{
  "bias": "none",
  "init": "normal",
  "init_std_down": 0.00209,
  "lr": 0.000915,
  "beta1": 0.95,
  "decay_fraction": 0.584
}
Each number is 500 + 25 x the weight over its row's rms, rounded and kept within 0 to 999. Layers, rows and columns count from 0. Numbers have three digits each. The size before them is the row's rms in percent of the matrix's.

# layer 7 attention output (transposed), 576x576, rms 0.0358, rows 54-63,118-127,182-191,246-255,310-319,374-383,438-447,502-511,566-575, columns 512-575
099:500559511492537497526535521465513491520533496470485493468495504512539537537436529460532493493516475522497443464479520534523528519500541545501498517508432534504496522488483485480488493521505472
100:519466507499464508511493525481517495485479521471464507496491499477454482525501487486497495504525550552501508540486523448513463504516492478485497468490520528505540451479490469495533527498483520
096:482507490475470492470454517522500508519504539478542532497474481439523523506473470517539512512500487471486483518493493558494483506544524493493502436508502519507475510529511492538514516485498505
099:524499547528528488521513516526463509490466486466535518500515507465508530505491526508523506519500483496461508500492473517526499547500523499499523488486498517517502528536481466476496447520488564
093:484482468496517515520524515536536473460524499516490521500492489536488483502507494466470511491501517538481455498515460466522522476469510538481524495482514510518479483513506488484468522445478438
103:513500516495512506464515520514510497507499478511494466564472523513505519451508547469503525499538519488481506507493511476475496495506497536476488494512480484511503504502472493477491478556495508
101:509456478534513515505503466484473534470503504521468476484517509553531540513479505513511498467498478480459508502520518476510483488481513530520532535499498501509511531531500514471512501519494477
107:480533477465490495467539480479467500510481517534508506522469501464533488480527503493461419477524498513482494516473507500530486523474479474489457520535439503469485491503458510513500474521514525
105:522511491508515514479476490487480479520455510495512500434473478459511501528520537507513508475501482465502484492526512460455500511454452511512488521509461513478537569518508525499522500499535526
107:501490477494489500525520524480471424482534498540536492541498533577571494498501541483475480482497502480505485491473466506517514457504523495492506542531477492528477491532503515488520484504560512
107:522498491460470507468480497519545516463527503504534519448513479452482479481457517529461539475494488436489505512501522485488502528506474492526545511484475490514534524521519506519526456510477520
105:512534493527414508501472493494485502512463453510482557468480517510503507478455502476495444492523479502495493508491489508479511498537493527471448499491512516481487516475472500496464499490495522
086:491520517546517489506494506497511536500499512479474493516497480491521459497514479496484520486515471487466464500480561512470525498508469465489466476546463521540551464479515501514503460492521518
095:471516497504461496471464506523532485508543494491491524491511480468483461562477446509501451475489496495505500568525479500459500521517475507477485488516501502559490495499481440526471507498524484
102:511515492486491488519524481511496425540507473532506483508501561573484472541517503517515448529465511507497465491525500536463488494474520483485517522490507538483509496482485496515507504457494463
103:477521499557467496497514475491502514476492491454461510485495522439513474498515517495486457515530434533528495541468570565530502526516513509514511508538502539500491532533499509507468461501531482
089:522514483495479461476492489458501483496527501509521550521495522506429493528522507497508514500499536510492496488516452519497514477495473456481498493501462444497514485484481525534540509537525494
101:540517483450519522502530521486506456563545520516544458485520515467475502517438549465515523522507523500532515500532492467532465526515528515490525482490535502502430495488528507468500511482474527
088:511467467513505476502486486473515532494514504501498505508541468537523487523479486575535522507482505492506471482546548577528518518493482475483525493456505480510500510492535469465479583514484434
093:493503479501497467488522503482483479517560506516521547541502519441501512487490462469490483544536470500497530514486471522497531498488519495463485497482501484527518521510466477498496526521541493
108:487501536461538540538503529529555496475516492529452494488530477501512483516509512518507538465471481488487487505467504490492499501509501485482464543481485516487499527544544509492494477500501529
116:485515494509447514517448503501472500527490512487465497501481517518477494543480453504495478484433522509524527510516491472527481534495496505444470517492498536474521400493489513513495479539535496
095:514504516476502483540494516537475536484495526466540506522493487457550481516506500466471520442530513507487473509498506484499490508513482498492505449524474461502466497543488518524485487502500536
095:480479482501475517490482523466563498483504460548529507481500519524452463546522481544520478542449467469499534565538532544484527511455470494529465503475488506462487531472495509484509486489492498
095:485469512509512521499541482454452483504513464482478464486509490522465502526511474503500486523487484501496479488512470475491505446493523547526502521505472530538480471497509520501503498512532478
095:511470451503514455474460539464484535475524483499487493524507485478498542478531463499488496514487517548514487511517503511535511465518490502515545496489501461493496547532544449484471476515502518
099:495499453559492470451485477473546488513496481486546489489490522513456518487510473529544483526528492518521467482509449494508498535504509507519528520476514498484452530508541527532490508524466468
095:517533486451568490470504496523498528514489539513500487475527474521506528514514526513468442509508503505491480455515578504460462522508486471508505531540497537443547522553481488493533505499463516
099:521509527474472529502526475454468517484465505514494496497555509508471526510458527475531472502508488502529558523509520438461484542483502512490528498453505516476535512469555524453469518485533470
099:513533506525461459498511526494529474491526508500493530531515543502469513480503458502525486547546487476527520473503484565512521467514512539500528525494465529501517496516522489501556489560532467
101:481516491478518495545548484476514496522525518571495496518479542506515528478502516482502475496485468555489487489468459529520520480526554489503471458516480496519496495483493485468510508474495489
106:493500518505472495482470499530460519512507498497498522470469497505524499489491442473528487491520523514509499498534473522524421480499486494509501497541459505484499462472510481533551514497526512
093:490465521505520488497505501533477475463507509502521491507503473445568534509510513504522506523506497532505503481515532530546472477489524505519475511486507535497486524533534554503472509533507504
098:516501524479498534521498537510483465505495453490484488481510575476500518481489485505549459476483498515464553509522474505560485506535507499495524524482489504535484471516499459471483487506525499
102:476470483510482522499491484465510471460519525521514480506517511541490486509499479481505464490476461500485457521508493471482468510502529540504526482503497486509483506512493488502495515495508490
105:516478494523498468479514509476507479481511462486482466513488521481475542471477545477492470511544486545468498511508518491489528490506526530543479540502477487491488476505503506485482479547515509
103:552450478536500472485524439510523531466515490470493504494507521456524490527444527512512557467550535482533484495466535459470542542497477513506528500485518469484500439489485511511459495517522461
115:497521457494496512523526486477508520510521512484500529533474503445542482503486512487493474480500531503465489501506506486534443555534509480461489490533503499489541468492469478503536495465483512
100:527503520515478480489484444506473478468460494496520499481523529481518488509497486489482505509507485501522503552510496459473496484443469480496485506469498475515510553513497478536506509483515481
093:533514491446475557519521522493468472467510487550503496514488507518496527479503507490505527506462493445477511507492513500468510510525506491439498513476504506521503500495525510492535470509499502
089:514494515473529523495492496466538486479523510520510509528517469482514533528509534503491497505437503469491528489535466504494494498537545468486528494511515468528494471532474504507521511502484468
091:460485515547528493498448520417521516471475510513526535448506500524452486471529516542508431506509470472520482515459534461527538510519531501499480496516468519483470519480524529500500497544514519
092:509469527499453483531551507482507492507484526485487485514481544530481521529493468486496501524470530479528473517454492521517508463574508511500510487520503492511524513471518468517500489469457549
085:514482476528501548494509530484557507515505488501476486529464519496463509492471528484524495521468463449473490502478480537493509505458502500516514544497538512523523445523470434488478505513510460
091:509481498503499494539506485547530536517512519499522537472489497532471507510523494513521527496497508481500510501536490469544529484517535501484498543494482466530452502534532497470530485501453484
093:526510480516521492476492532463472515510504526510517466477509513438514511509484426490488543498541507518508536499534523510467526514457490499519457510477511523453460495503491536504501497487516543
089:488484462495482491459423486529500514490519495535515487502472476506482460478523476453493535513518504495485519507496474462530464487498546515461492510480530465506476539511464497476511555499526499
088:497541467520513498555545497500512437471436500508476536501507515473497509455545564494486494529511545463469455499486513480532509544540516464464483495487493464513515515484470500512504495540494509
090:531506506541474522490472531466522470480552531502467570540485451491520471480508560510482492462491530488534498528495468516500502529515451509487520508516541474529561489504505493507531489514467542
089:497468507477494521465497495500538501500480456493435508472508507472480499518523492470496495501505469481468484528529524453536486496458512510467465502505511491471511481450502483516483563490481495
105:500533494495494497548548493473504523504508511484488509533528462541463519512502511496478526505541512475508537470480507492520536489492529514501540501480471452532466490533502469467508493481498491
114:524490498461498515503492513478494538461499513479477533462508478498466486523488494523478463475516467461477486502502549500468487487502509486501487478499534524456512509495509475463471469490471483
106:436483529473483493500537485500515498502533471534532508486477496519443490541515531495497469490462486513529491508510472534538533485504479495516508472511513503506472510450540506528503552453466525
101:503503478547516482522546509552517498525557497478491502489488495414495534478477562524527487518498507507464511482428451493509530530479490512527529511486502474544484505519515472493485508515499468
109:490495498486527513543507495527549492481534488489511497550479536516499509520499528485516464494497469480469471502495441501503493450507512456475507500494520476478491495513551500471521511495517494
102:547481453490557480487471532500481483531539527516503498472518490477532488485487478472456533486499522523507549486488520493455535495456488457536473501531487461493500491499502490512464495518501536
103:521509507526496513452485483555546481493469467505542498515484511519485482452546482441498485489513510524499469533523442473476472466504497465504508527489488488491509518511461503500533487443464490
102:526506511483516493441518510489492447464446502518475520500547503458535527452499472496508524504487525503484471483528527505475507522480483477480474488480512521544466487516472523511538445507486490
098:514509543518520533526527472562520478482481487541478520508455506537512485507542539501509487454495486461489490495490445476454476469467489508504482541475469514510525451470506504487558479538516513
111:493493530511482493445523499541536497475450525510463499479506496449570440530477519490493519462526521527487479527502526519489498495506498495476478506508478531470470524459512468492527491490512481
103:506481516527573528537559487500515521487529483495456503508505488569529485510516473469510514516492480460523493536444518473490523499517514492446480491482487495498514501481509518468512502505501500
108:472445476548483464525456536480510517508490534541543490499507479502503499485470502491493458502434522465468528498506503473506505519515501502532498534519512525500509511481510512486537504507512489
102:464477496502489492485463523528513488511556549518536492506516515509535550504493513517490527488508492502494505475553505529500493468510516521512507457490505539491467516531543528513481512478480487
098:471478493525501512513493526477485503496451447489515471461530499506520532502512472449501485505447455501481515515525523493481503525514493499566493524465465538480505473542501522537516485477494489
101:532486449501466513507478494485483472505479493464507512514534518508518545497495500489493552517493472514482501510561469510499478553548534524513503476536506507512497440514517514484530495502491518
106:504519505507476464504518540488513508509507443474458517553488493465530488488478531461483458503485489516445494527489516481487478512540504520522516494530507508473493454509485497483499502517527451
101:511473464527464514476534486470532519491495515487477498563511522432503516489445542505507499501508499512484498507482529515520534541482524526483501492533537477490491482496518524516528510523534455
109:473533479481506494501487505502508503498509492484502500505484520471517465463506512476483469494498498550486488503517485482511510511492495471484493508512506501494509499481477486519510487522474534
119:526448547504536470495487460548505513493433508488564483472478468542534518482530476460467515503518527497540540490522483486477502514475508494495472543487446480499519574504518474492493481494494528
101:528501547450472490498483500483470471494521443524450517518477506510453501511527456477493500512509503484515530468478520498461476433490485503451481491505508524511494519497480502502534504511509507
103:524522498496528508496508506456518499485486472517459516534547496540524523510470491479503477496495471519520526477467477495470513546515485488445472512533513492489471498550480508524490513479501463
093:468510513540544526532495526461509509488476559458523522472530481512516501508478493511504476504462531414513483510484498418520494479501508509518453499524490526534487513467530479477500492516500528
097:519489514453509472490470513501513488501530502511533521513450523532473513526495487497533480535478521506500485483505457533541516454530535490447533463500486454478456521488527442473477539492501501
089:502501484580523514494496535477548512530464483472508503575475523459496515505471481525561499527493474460483508473450500498549497486504518510507500470482526466506493504521469469467440464521511453
106:466488538507511486530498502482565476487520525518493485487513495531521511484488499486469538524516464477512511509523486478539533506529507539500498507514442478505504487507523503519500463497477502
096:517473482526495491509522512528487507535486552516502487465496479527524499501466478471489556445506516515500526538539509488471548513442497530524488484492489488496463497513501485504544509502527553
098:475462521510507493489428527512534519486494466485472454492493479495549521495523485469494511476472505493473501500500467467523493540488473533510478509484479472487500527517502495479500484477493507
091:451518480525495499499494472543476444475483510532528517477488474499501498461543538474510491544467484500482508503492496480486490522520523536533500516490482478499506522514489539499500490547537496
094:512505520523495488492458504470534464497493504460475540518449484521460496456531573525504497511507502495517455458484469495488467490499508437498504485500527512471539529487494518502492507493501502
092:478474505462469538468525521516527497484478524481451520490500534440529496520512510470516473478512511512498539487528524446481466515493463546477475515517478568513515464465511519472526510480478462
103:495515517468503490509499502478505541512507530500544485450506487529506529512516523488482509498461501522522510492504546518509528477499557527509517453510497494514486497491480507477510475469447581
112:524499478509485503470485449512460507493516492504457510472484526511479473490503498481514505545499522501491492490465506516529462507490461453482527465527469490466506510536466495532479513473520509
101:514509536487482476539506501515503536520494508457500477502469515448521467501551501461509515498532502514511492528478484532526484522519531480504471479542498531443492483491498521524483494501498513
096:506496516503492498516442502515491498486580505518513525522525482456513502551529505522499484519500496453488525551514506510515478509486486481492507546512484496548494474532474470478495497499533489
109:458469510509501530506517507430510473446530481536480497478490449558456517492502487517514470490445470504491473513538472494485481464484550511522478467450496486507458488487524502480525512508471519
099:454529508497525467501507504536529452479491476449491488555511499541481520489471546488536479512479490545485466481482519497482425453539505539492494482518491504500535502499529514514470494559514480
102:480534476561465491434482468478509505438466496515521521502478491495487481499454477545505496489484517443541482512530513501520501523542454502524517504479480484516510475496510463486505551503496501
106:503531492419506510524515489501486504526508503498511485516499493439536494508491507473471477464531543501494505494526515487503473542489477496483463476533501524510508451515471495494511508494463492
104:511524473544485480451503476463507499500472505490501511507517506478527498540486437542492456473501490530514506502555517472497490500450464513480514510425458502496535542541509497499492506491498487
108:504486486493515510502474491488498488442508551537530518511512475541512523508489481531508517546467486432531499531531476492503491483466490482475501482473506502538493522553501476460508482490525549
# layer 7 attention value, 64x576, rms 0.0339, rows 55-63, columns 512-575
104:498492478479508519494492494523520495491506498458534495508500439511520494495495499491536540462487505518531489532519492532530511506482500436524540462506519511515458479475501518545490559497490562
096:517468507468478509498488514492509505541524490524546504511516509501507530497490516479520497509480478503483525503532440480471530491483519488504518500488469501515461548484505539529483541498525467
095:523499504519502556560544515468519486520489514513495503488513447491528494482513515545531530509508501516481495489474522539472553485457522503497495493459425508517488535517542510495514454496502520
097:550443531480509513451513515480489490486466525487471508513495499536534501487514525495493504475485494482517479505508455473506507502542431552443502515532515506503527495507507514467497469540501532
096:513473462496464518502461481522482505471503471483500519508493513471519549488510478463453475480472479475456509494474492495497481505533463502492496524510533511499506527542504528499464444485521474
097:517502479497483519542513484482494498439492485468527514477536500507511523531518505507491481481505491533464530528478539493490502511440540549477529487489498472458516496518496506445499489494509500
100:487510551500498519529477482517503560517521506494493488495444521487480487470504492526493496491534496525497463481551471507495510492446518519485464492499548499476505535484501544543529508544507486
100:516493507517514479511495479482514506508490524510546489492497483525487467444507491503504491540501529509479500492465467481461474493491464492551441526489513525471515496493519483533511469490481525
103:568519538491507521520508485484517487509478494474470522456480496515490489528481496474535513486503466497503480507511518539481497485492427506501463528519500521487489478485519519486540458499515519
# layer 7 MLP up, 2880x576, rms 0.0517, rows 0-57, columns 512-575
105:509443505497497506505559497468475478479482482564479534460520494490494505506505522531480479516473512532512451492549511479525504526487504537517510491449490481521498510523501486480460505506492497
108:522514460515486517528482477460517486545491483464442524522496458468493516514491524462513498559485525500463511466502463546515515513515462491521499510512451497510458508447503478476484496481535520
101:465482498521504492506550500456476500484512514525510512474492477484511525474500549504507481469496493543478486471529430489555519514501497510539532527494467481474487479510498517483507502499463505
098:511507498506495525483506506489485488502460489469540504525494486507478489515509514486509514480497480511489497519480489512476466505531494482505469523496457455471483538499463473561475516495504479
102:528520447464503478491491525506468557514508480519515514510503479499497509491495518519517494497482521476495464495511457509520441503556527507509502491477473477479522464484508523522489494475493453
102:497473522481515501489502483478492513519507471504508527491483484484455465465533492541528446514489511496491548471477497508487506519487519476441492519488520450507490475455505574507537496505485497
101:515562481548511475530503498474498555496543492472519478494476509489499508501503505527496463479480543552501495529515534482511490501497515484490536482496480509517453498494451560504463476469474532
091:495510525491491503504514527507478477513510500473521486471494487523493548489490497488470501508473481482518463485510537502461455515476482525501475514476488459565537553497505507513500459496535464
103:502535492499494500543531523470511505485488484520517501507498514475447458479528510473473503454497533519503465537540494533497532483526471511480487508499479478491488504484490525470483466489452500
102:509494515456519506534523501488480507510500507487513506515516508496503500457523508513514484485474482484471489479548498475455507492493483459473468456470501501476532513491525546488469456521502541
103:481478464457567509535490512477494476519520498514471493463476442514439455490482486518504514530517494512508511466532505476502486500505484535488547471484519472472526519473529537510489492500478535
099:527471492525511469497481476503483472492494494522558493420518456489514511508496516543494514526478523567497509519523522519505510522482486507506468491450483522550482490541476526515508550517504533
100:533513448526486453516488474509516491465543473531518497483497491506475522531477466513502512504461497512479544492477468439506466499502516505513534517511513487527521486470501488490462533535561508
100:477529469509498466517557500519495509482537468459512509461492511498488500510503515507506526513475477525518532511501573489525500552501519542510459505495523512500484524518493541512462500523475508
102:479512485518488479492518523509472519499496485489480506479491477477501522465498493533467482525485491507466486493479463497496498545483502522501514524532525471533490517471481501510492540496457470
099:557482546513489479489532557520476499526494461523492496504506479497472526547510493460513415513504511471512497526480462507517497470530516522518511493462536507493477501483478481496569497529469486
094:501472512525527458483515487484515494469519499516463505494512519519512526531499455493557490504459482466476484490525532462468515554487497514515521539474508526527553556487470510517511486478508493
099:490510489506488484439575506475511499509506485503464486512501529486486490515471519505505459484489473524488440474524524499493493514528501510531480447460479529548474487510506494495521483500453458
097:473468538481533476519464491513471502472506549490513512456512476492523482464483501536497482532511502488456498496554529499518536525488554460491497520487522437484508566493513481530542501505499527
106:512476489489502508481513475496444549499494502480496528508484512475484475498482563472528483519470510475504522503522497537502537481493483443507485517442487509486529536487506511504480524500471515
099:545509487502493522513515473470475484503520472505492522431478468496482465536491518478478489499471536535478521527553541507483514478474477511510460479512472501509517554498481525511486511504488492
108:477496533511477509527574505468458507470524529460460533479493547475494472503470515502521526526445496482523488500499511488501494489489475478487460541504489468505492505525470515462505472519489529
092:494483511474500501507536486445480523458473514525491496498488509510493505513491516483476458501490473506474499526512503492499467507508514550500458500481495517563491532495427428480528529476518488
102:478465509530496491458498458488485513505535509482522513494467524482447527499468503463544513488535518500483473509470492539491448516534503522511506505512497494510485553481522491470525507495498482
105:487522498479477526508536444551507505497534451510513509539492462464513458444510494482478511490477488480525512504483467474472489482469489476484498531509527480561498475475471480492538498474491511
103:501504494522517502511529462486513486508501494509482537485483474478492505484507509496481504501458526468507495464542519519482500501503528518508524492540509504506470532509476516534454506498493515
101:451505493476525500513506451517490523521574479463464528499510535506474467486522539501444439483473505505512502441505509500469463525503470502493517488481510475504514501540466506498490505467480491
098:499491464505518517479507530472498518517492512500473529508509484469502474510500517509498492549456470525481530526526503511462463494525493479503511469495496501502514519488548516491513539476502533
094:475477525563494508470536497512476517495487455487525527497502503496523508472487522490504459488512538491510433461514501482475460514507523533574534516506450477470474463506498521529481504499448486
100:509493533520497504496543496500510478538501478494475529489501494480474543504487491503516506520470535530509461494506515464489520496531486458502487489456566463519529482493440466536493497472535510
095:469507511457484478515534457478500499540470471519500515518476510492492506505535470466496492548509537519503494453485484505475465532491496521514495479474469509520517467491492506518454523491491490
099:508529530487475546508490494503515486517546513501495506503468494454445525514508499498455501467510533505543489503570480523505474513510517494492485510470508497494515501515496485524458493526526477
098:474502512530475521517501474494525536461503455481511505501497526492503499495484482483515488522520530502491513493485519512521524511535452478497564459478501507531508480556532514520505498470461499
106:461542482514548506457521497517513496503511531516527536471520509493504496505475500507519503545485546520516503517502473510498498520482526528528494528495491488513526571539477494478492481479487484
093:465488503466485478524507496512512557491492495430514551481466512447515506460474464515567481500483505510504489495537508493517473508523524521497485518490504518488533538463513513506502509540526521
099:483499506457539491505472501499468520481472530527512494529492499499458517498524501519535489487409460517490454521474467486475514504481541428455522500439508484495536488508487520474498542488493507
108:479511495485464496521516533492525486485491521488547514469517476491496477506497493486536493520458508573527461476521477494493474519522539486542528432482502489496497509499466470506487467520507545
101:489521507494487499493501460507528513560478502496531548478516497497472469500536489498483519463521515509481471490481487515543490498499534543477540555465478450505482492497495512493445538480432490
110:569498482536518522497490516516505481453479508498510533469483491490499510492485528484497511532484519522469453481544528500544499493504486533474480533497507471526528520469552532466513459493490504
097:494513516517500524502546529464487463497484510549540528496493499495454503488488500474500545503487487503537535472529521472494551494499543532525512502519528536492491514488473491529466519504494467
089:490502534551506514535517491508487484502490470483483560523483511483488490497501493537585545469494515505509482474439528508516483500466547428528499497451505513493534475471489524483498495497499486
088:489486533478515518507499528525463495537481504493523509480507518467500491545501487426490542436503478548475518445495509507450503497476462513480525522496532460547501515511468451539487533488547496
103:486513480516442509488496480520524554506482470503463531494524509506511472496516541531509501531473483507516461461497489455493552488525473493466505499523505475486490472532487505509473525475506517
096:481460489473508490524521532502478527524481498509503529467440514520493548515510509498548507503512493529488439484481502513453531483486489499484511494490498513516538513449521504534510483490486484
101:511493529514484527486512533467429475481479509478464502474470529483478554455501462475495504479533490510464443502495542559487501512529489468495492462503507503550507502502500498507485453514470492
104:536505520483484542515511504504525497481464459498520550501491498462507482462509457524538502481539488523515497469561522476504545512510468493478541476471450480553483515518485486507486491515473542
104:506515480515479544480530454521466516469498475478482532464497505483465556512530517468539536497498498570496483493522477530508520498525487515476450551479506507477483456477443504504450529508529550
094:489503474490485498465503474478455518506522492489476520471508511502469468510490501473503479487496515476461461456486489532538497504496562539496495534497514484512503492515510539500536545521480471
096:493496439520501493467518511486514535498518517495525488487465494504469529509506504483502472533473518478527465534467507487465484535526505512519506479475473513496504468507513484484515531493517499
096:551504527469448510521537528436510499471505530485473502509481534499523489511529565483498490550463529534510461509520457483528453501490478520538489471495523501499510504496478502508521504501496534
102:513489488527512516493513504492509519518492505532476499434521479493501464502523481493457500461491513554570471456483559482543466469494483468527511483510531467553532475531511490505527490527475537
112:468487543561527457504489502506528495473500466500489480463479452478474512529531569497529528527433505490486480478545482447468481505525471470490543530484486485496486519495537504509519516511478512
092:479517503496456509536500463474519468506451512524513505543493517491465464494507495475474443535477437475535475546499521498493531465487508491492496525488525501541562532481459536513533511531472538
101:469551472521519505472491477511501490480534519475480517476539501481497506504544447528465509500507503504486509503504532516553479516479502526515489499451506474539505466502439516511498477470485494
096:526522509491515546515505505496520510548494508458519500452456513483490504508534524535539472466485485500484494528543488507510466486514481486515480478512521424461529468502518483476513469519488501
101:481518491521531484500530500499451500483501489541495526504510478457519486487559510503504529530484503536503475521497496553499469455481466494527474504490555486524522499497507536523537536528537537
101:524500474507474471518532458521482516486510467494516505494511513478502479524519540479471489492473525480511527512551490503506502523540475477503507477509490485456552514507504483485472490490502485
100:528462467495502496508516494469437531507502508526548490465487521488511503509494489498494470512501537517499450494510482512511548526514457489481467478486484490547509479526478511524494446505498509
# layer 7 MLP down (transposed), 2880x576, rms 0.0484, rows 0-56, columns 512-575
110:525495481479507486505474456508454537523484503502521461557482493538451513530507500478446454508504468505504516499562506516497460462520541445481498503492512487552479525483437465521527555506499490
105:506473499481463506491485471542502495501466521471490497504478502544449498473517510483496523489536499521492461451508504483508464468475520504495478497476512520522515503490514484507504545542526498
110:528506498468480494503476482515467560513490499495490479518521534517480445509525509537484510466483519517515518507506503514473540491503481499508491506516525499530530492478502489513534493445491550
100:487466448493508521493457458509500478511482538492498537511486470489473465501475510504480487510464522482526515490497505526495530489536484503512488483505501542476531507525515487467512552517537509
098:426486525494476541526471470508483520521481507517523535539480516518539533496477506502539498547495542522488508519502493527477541532524533496515518496472487509594528518505517509495507533532514499
104:457521512513442496492538489494515504512513503502507493494505481524500539518490502440493509469507512499507472474455489468465537457489493519479465465509544520513485501504521490450483493516502525
101:493462478478478516456483495481488486544520490561563469480519533481495487467511473541522439536489469556473500520522489494535521484514463518522531511497471520527479462479536513505471470509516500
092:509498507488500508535481490525500479465494477482501483487509511416511473491502507520489507462535505523402494517470465506533498507494512506508502475481486481487481495498459479492503509505489485
111:494508535549496477476502530507490470489497462489510484479560478499505452498499515497442474513492493515546450551494487491540516526532542528480548477562490536467500498509503463564530479503514523
108:495487512516450481505448464481517503479500458468489510497553524488521525494532492476516506487553506493457528506523503522503520523487510503500481520479442511439466517530529499535513485461524511
099:503485517508507451509526506534497495507487507498547476534472552525477469495460499510511459507515542503458543543475482511482477463487539504545495504512524564524541491490489487502514496496500488
093:500565522476489519470527534481473513491546502483476517530490508550474492521507482479517517531517496461501456498467529477467476496507467460487550488486547496498482489495523505511485516485527492
093:495520486468485525508457525477505503500495512489535468556488450501522503522509477536474509523495481504525507549483507500461495498492487531479503476511487478503499527528482529533527470543530503
099:479514493486524529518464490512500527568514530482500506529498503465510534483477483477508492464523517465502449510537493475506467506457495472516506499501532498508448496470458496527516525519472519
099:509546494457501504508526529522484557515412506510479455519454538475537495489482491473466497491525502439509501502554517515480479495488483517501499513555438503514457478442470497514503488486531538
090:452496497493477538487494526516483475497541551479533522506495523498540483502486530510494530542518497476547487525490467482469502472496506505511499523547457501507525474528491523513513498476520493
091:425545493504521524476493531503485505532487542466560497500529506521519495477487527506512510494546517541504503493485504533514470502545510505476493503526493481500501505481504467496534510527514476
107:552513466510479506515509501509505448529517500489501477525496545496516486510481533522484486499505512494510502493457491520487530491471513499537520462500506530525465492511494558475501510453459440
097:475490508484511518490459557508481493493520535484481515519479496479518493471519505482500475519515492528496504477454511464426524535493486476503519519514490509506473464492483476479479508485531521
108:493463466535489516489502490512481536521483490488518458478429501525518486484504515505520509502494478496481545467536505495500491519533510553523500483497459528519493542516485521490444554509526492
097:481465501489532486496496482503544516515501495497506505514494522496499495475518501497522468468531495507522479519463504509536487504512456498470530523524519528481541479502523486453510480460496497
108:488494505531509508491538506509489460544520502479500530489485531498445554507457462508538489540501504488531504497505474477538481444530492516495487513515515488485481517497531498494501515499501451
086:464499550499475504510451504530471501479498509487466477504527496440474504501495503527494481522511492502480501454493495499502538494538519474501522526516501473499480510487502521479466480525481512
098:503511495469520537488512463547508455514497521520509522471489510492517521457530527477520495488502435550494482463521499469515517486467530502517470466501486538532478519509510492432491567489528528
099:480477466522467497483512535433495475471485520489515477487504476498495543507499531521504507484479509527475542516544489520498505525497483544471511452496509514467479503511551470477545521490497535
095:499454522523533521514491498535477485461552518467515451562515508486447539465487503529501497522481531473478464529508495510495466518494512521525538528518459515512504472509540464505482546470553502
101:514523528506487497547511507518529485434514465503528517544463476463471503453510522500522497491547538519496492499486507500490544460503487516504467514525451490511542478501494489486522511497500497
099:507462499482495500472485480506465509464541517488459468514516505507490508487491484498458499434482491486526509508567505482545475549492504435536545510478521511506505532507485482517502496510506516
094:495497500448538493515488470476516454509519517550504507514531518468487482508518509467502467521479488535481547482490479487499512488528531488474472468477540526486504499483504524486472529480556481
101:500532508478519516486509490445537528480494468511532517497515515454500515522470487523502499502514464516516528523512516543553502500477525493505490509548439484513483475506482520474475522525471499
102:476515491495486460501524493528479517498461490494522504521472523479471476506530474541525540527529502503512539490521544516481523496502522502484520507512505501481506530510526505506502518497518499
100:477469484473529483547498506492503511503517490533507533471514539489511533468520524460512539490523425510508481510494472535507459514462504478537470514505491498526506494507508479480471520487484503
091:523488540496496533475514515495458510498494516504444495459484495504515505512518501477513502490518493521495481508528488523475498536530537503462464577432516556476489536488509488486536492514521503
100:527466456543512498494503507504523539463495543539521492552479521491497517496472530493520452436503502479525465490526505484524490513507539511528494488487543517515441520559467481491495523469450487
092:514518492512497544478498522469487520490531523489493508533515508471475460517522501469482512508530488451537481484456525500483516459507484486489506489484513501460488505490528455500495537451514511
097:504481499513537522488500468460553499555547508480519491483459505516493485521481519496473562517520548528541558468546448519519526524515517451456477538549478465459521500479469520540473511449495513
108:495519520500514476507490500485537458477449518486509533503524494533527501461463520492484494456576499495482497524497504462514490477463505469487548493500466519519519498482492509527480478506526495
104:513448467509493522479457527475477530538517486501505480498507539520515467519505512496489478532526474472508501505498465549505551475512506536458494544529518535528513505460523467490481550495504511
105:524500526501497508467494502505526509513472487460524446516525554538517511526564449461536516509472518503480493547526453527442510557523528522513501490488528498469490511497530499486532497465487470
094:504486490495524530528465465483474515476462507511537506463479500536536522499493484578492499475490456514467492508507474498481486478474495486491524499494514435503522499523526494476479491504510523
083:508530494466500513455482517472504525494485506529496488494482435566511487524519495506451477492506445516491552532529503495496521512503493536481489507531479516515469513488492515499488527523513509
092:506508435511506467484507466509517513457524507505521516514501499505523505491519494516524532536484522481506486525510483503523512515498513497540489482515487525471492500511525532486517520520500502
092:495489517523519478522492510518513482505513491512532521506474466521509556500500472453471545454528544537546494486479500519490460484491474477541491460500500460470514476468505487563480447489493486
094:521501530522505485503490480483510495532478522526517522477554450517502515485507474524504503494484505538477523509538494524498526533466530473484486491516474492503499501529512475505534479488467538
102:490509477477471511542488454515477515491516493487485484515539470512471484460484509524505498506475512462502520489534490483461502541483539510497501498546503540490493524484505502553507473484466535
105:524481524535483492490465483499450459486559510498536495508477522541486505485496474480470525567473482524543519497494498477513500497441489542526519513518473505497507501494502489542464513492518485
103:497497517525519503492502483502518497501551536479500481497483529507493493470539458519488515506508550482482448486508541523519531479495482455476499464519507504455531529509536441500523473534471475
088:516537519475530525454530523494529486535510504482527471481496470527541521485517497501464532516505457515532479529500539537477540520521532498470534495496483487477510496469540502509491509511498543
093:546524508491514523509521558509501510498495530494533496497539515471538531505505484533486506487516510525447492498497544518514524465537479531487555547543546470457518542522486540517501494491498514
090:497537511506540530535472458531536518500497494465537504525474491507530491525459533520471494493535462548505510479518496515482491514478482485467474450499488485499503533506469500556527514454522467
103:498528511513498504469511543533473484495517504459514517505484521487509524521458464534535521540528481494480481518481527518488484495493502499522492516481533501465539540472480507496516531480487466
122:483486485520537510519525478516498505516477474470565514507509513521483496467471487521570505517476521494452549483503468443500475461494492516492522492514472504468472479524511521438449484492477440
092:516461477533548515468494534533490547485507522486514490467524506500529484531466476506517514498523526545468497444512500492466438524481514533463528492513508503476454500491537452475470515509500512
109:506534515507504513536494494537503497514488478516517512506486516436521497511515469509511480519522508525534492480448528502546539572521475515520478509509481483505448519523484506511540530496507508
091:448465503541496484543553505494502505518461501417499536544494486472512473520536492527476506509510484510452546477506485509502519493525451452549503492494489502510513535507527475535476512513506489
096:505496502500509504500490484516530511513481454513474478458481494529511492511500424506514523518526471473468546510540486502478524474477531505508469473553497484486487493491525470519481486495457476
110:529472535489479502477516449515458513501505513475531531513512536457520501476477477517540481513493504495531548488504477518493508512504544494527495515454440520544463512498496511525541546532532546